From a checkpoint of a small transformer trained on Wikipedia.
Size: width 320, 17.3M parameters.
Architecture: rotary positions, no biases in attention or MLP, untied embeddings.
Each number is 128 + 24 x the weight over its row's rms, rounded and kept within 0 to 255. Layers, rows and columns count from 0. Numbers have three digits each. The size before them is the row's rms in percent of the matrix's.

# layer 4 MLP up, 832x320, rms 0.0415, rows 447-458, columns 160-239
101:129113098086175111149124103125141153143147138131144125158098141096105091132117132144084093140127142130073182128125119118159145149113119144144120142118136123134126151147135157151101131129160129148076122134133121140121145104160118138122089086
092:156085134129098148122094134134119136123138156151138139075115139116135098123086079132125124115154158110149108161181129118148142088166111129119143119104105106117118128106136156146172096102062120156114112108122156163147152086120175125118138140
106:115158120125116136170132096120107082116127148109105111150139141118166136118163098112158157154131144108147093134128107109124146109123116094110112127108179149136156145080124116082141107156120143080137114134118129157127137148169134110103111126
101:122092166113105112135095130133117122143141158147107156112103116107110146151138132100103114166135142098128128132122097133148112083090129111070114124127118134096130110168118145078162140113117136107144159085131142134131127088132132104125120136
092:151177120142109114158125123124115134154154196063119111110126120142080126126122107139144122097122113129175123142130161127169145165137118140133160103130118138120150113100088140128137136127133145141160134134097118142154113128101098147185175143
100:134164139088116119114120185085158165121111146124137096139114137101118117119128127115109138130104156105117126124112129136115093143120110147161152098100133133126095144136096128179112111121141110119120109141110156118153210147112125135122142187
098:135112174119113129155097077148136166108122141137167109147119136150162080106146144116139158142093091097101137162146150169148109112133108088130115147113142159134129150156118117133106157131111138118155133117112142118096168110165129131133137137
098:152141129131107157129147183095105177120145149147130156120147121122152162086134125099132154172160111143140118155131119128115145113129162130151131132145103177090096138130124105133104130156120140111182122125153122068151078139082113103150142125
086:093102125118138192119136088156137135168156118124084157113125138113110144127115113115125093108143109115118175106152125150158144131087126151124126131144098120099183125148169125125132111143138118121160109120160176152113064088167133120155109158
097:130115070139143155103131113154148125102134109107156120132137105154126158150148110144088129155123153188136159100088162121151132149154118161153124095147094150082158158122106114126096143100150118136171178148125168150129147108119156108133126137
090:140101151143148111140115101142162142132107128110153148107118085092115179162125150164143145114196140158162126140082146095123104114113123118126128158117117161153110104122121148166122121140145131100118110076134151140165128117159108104126145123
107:149152115127133136149119165153170156137084152143112121156170123130149153126140114100086101143138138134143111101144140135122159107135130126116124141107111134109074129121150144132114113142111134137127101114137149118093160095174134134117156110
# layer 4 MLP down (transposed), 832x320, rms 0.0412, rows 447-458, columns 160-239
102:122094126109119135127116136108118128136120115145135096130128148106130162134119123134101094130143141155118123108126162151155146145112111121128121116121108099112074124111138066106101087115094154111098136104168111118170127136141106124149129113
106:181101140118117103085148163123134099156141106175149125170124178147147120097157121140120117098096098148183092109122160103119137120122099131155118101152117145126105154083143157155141139100125146126122099118109102138149124129144089137143154129
106:134136139138123113138174161117124103103136106122113102153150147139138124093133135149129167116137141099133141134077112137135151127101116098115113124115139116153094113127148129137127081137104110122130097138160129116140140184134125145105175128
108:135090136107137127118146120125132132176116116097118108136124136130070106140105135107056138171125097125158110137127137130160154134163137109116143103132087136097119148103151122125146132100159111124136102131166156137179137130110158116106120136
089:166083120164150167154147091140181123102160140142120160114129123118147141130175122167154159169097118113143126102148102149082109160136087118100139131121148124122115118152132108106183115145160128116096110165155140124127082109119113156092124139
103:101176106120140146106130117129135115162149106122074126135157121134122134138117160140095092102166169113125162089100125178092116160112149121099150141159126125112153120102127107134172106129148134127163141138106137133117149128119130065103129086
104:101114153082129142148122134148105168143139167137112111140131174143075110091140119147123137105142139127140143133117152106124087117122145112115080165144098098121130139139121137169126123121150129147117129148130126127140147098164161140151171117
101:129154141153129135114120125186130138136166132155129127090170156118135124148098143132130101112194125085111128091089108145074166109123131122112142093126122092165130129162114123149131165142117088144119174128180114160115108164132119102148144132
133:129132093125118117120117109110128128095104112140145107140104165108126130138131126110161172115073155126118063166134131086122140161128136112151139119154137129154122128137127120093148172119088146100116130098153106116144168148102143146122137102
094:141116120088117141171149127114080144116126119163119089109130109102112096224088099123188137147122160122129144139123078114113105123121107102135162139134148121136140114113075086128088120103149140092164159094139132127133139176134083131144145084
062:116127132117134146137155117110123153082107085106137183147111145099165177132142163152153103147134113107084138132167156118123114192126117117075121130139109160126145125158119165133120106135098113146149112158153184137108115166155137148129168100
105:126118157156145142137119147146156147126142135104118108143130092122127114198128113188163130139120105142133148125150116138121181098160129094147182135137116114121116113127136124096096116139143145107132122114118122140118178104162117103097117163
# layer 4 MLP gate, 832x320, rms 0.0409, rows 448-458, columns 160-239
099:152100098136107105110094133108148152082156134119127136109111107142134144136090110116153108139123160105133101120133098143125087134127143126145076112090139123105072158126125083147121124135136102109161146122149140144145117136098136148136173089
111:113160111113128102099167133147132146138139091145126104091131088148134110115156077098132134101159113122139097197138139125121099133128121104147113108107148126120111126134166168131133089154117130134132099113081149125122135162154127114124109128
102:171094164106125157122139108122147143190118148108138150103122118146083141154142121114103062130105137155110154113116144144113138140149117113127086143161145091126143130120123136093129122108126108117109165124129134077095160138168141141138185129
096:158104119099133149123122074140147145133127158120121093127130118137113126114097117141125137193121123139124118160112161141172153123099161079097135167124109154135142110169144102119136153106102146074160144112134123136077142123150118099124147150
101:122109124123149135145151080111159192120136111151115148118140143125128119140102123141137170111138106106108147175137106151098115106124151145107161099143145153105106153110087140146083140131115150159106092173123127148115112166084111126152139159
103:105129117162129149107101128106147136120166133138139121147108166142118093140140111155143164158122126136144124144141103092110075102121160107100123167134174123125160091133073136109110122134136116097157130082161151115139193143076144128098142138
099:171134119127097080106144150180164160147113163119114138151158099142150153106110073102118147110159134136181074133169100101125127162111153122145111129135085116169127144104113116162131136105106090120108141128160105151104110164124106135179155170
147:117124148148118106129134168145145134132127190132067167145135123125127123151129107139110126130156124127130150070122135149103126110109122114121115134138103099120119170105170120123122101130147131134139129133131112150138098094144120091123104145
096:144164094159129124088103111127123123149174149113129117190125077103117101170115147135143138138138136134115159091095161158159145125146129134183158177153155141096105149066141112110093113142165114096121103142119121102161137097122129131144134144
085:147139109127125148159125123128137124125157137200150147155121122089107095134122127129155129098138119134118133120100119149134138160161136143121182125157147101122172111119137093088124079165141126138184142140149155075076082115161166139075134145
107:114115137146103145127111153108137103178116117093103117134176123109100118086131109136115147136100109079092103162147078141113135108202140090130109125136117104117110155116128126118124132130123138113102066171113083132166120176104065131139089131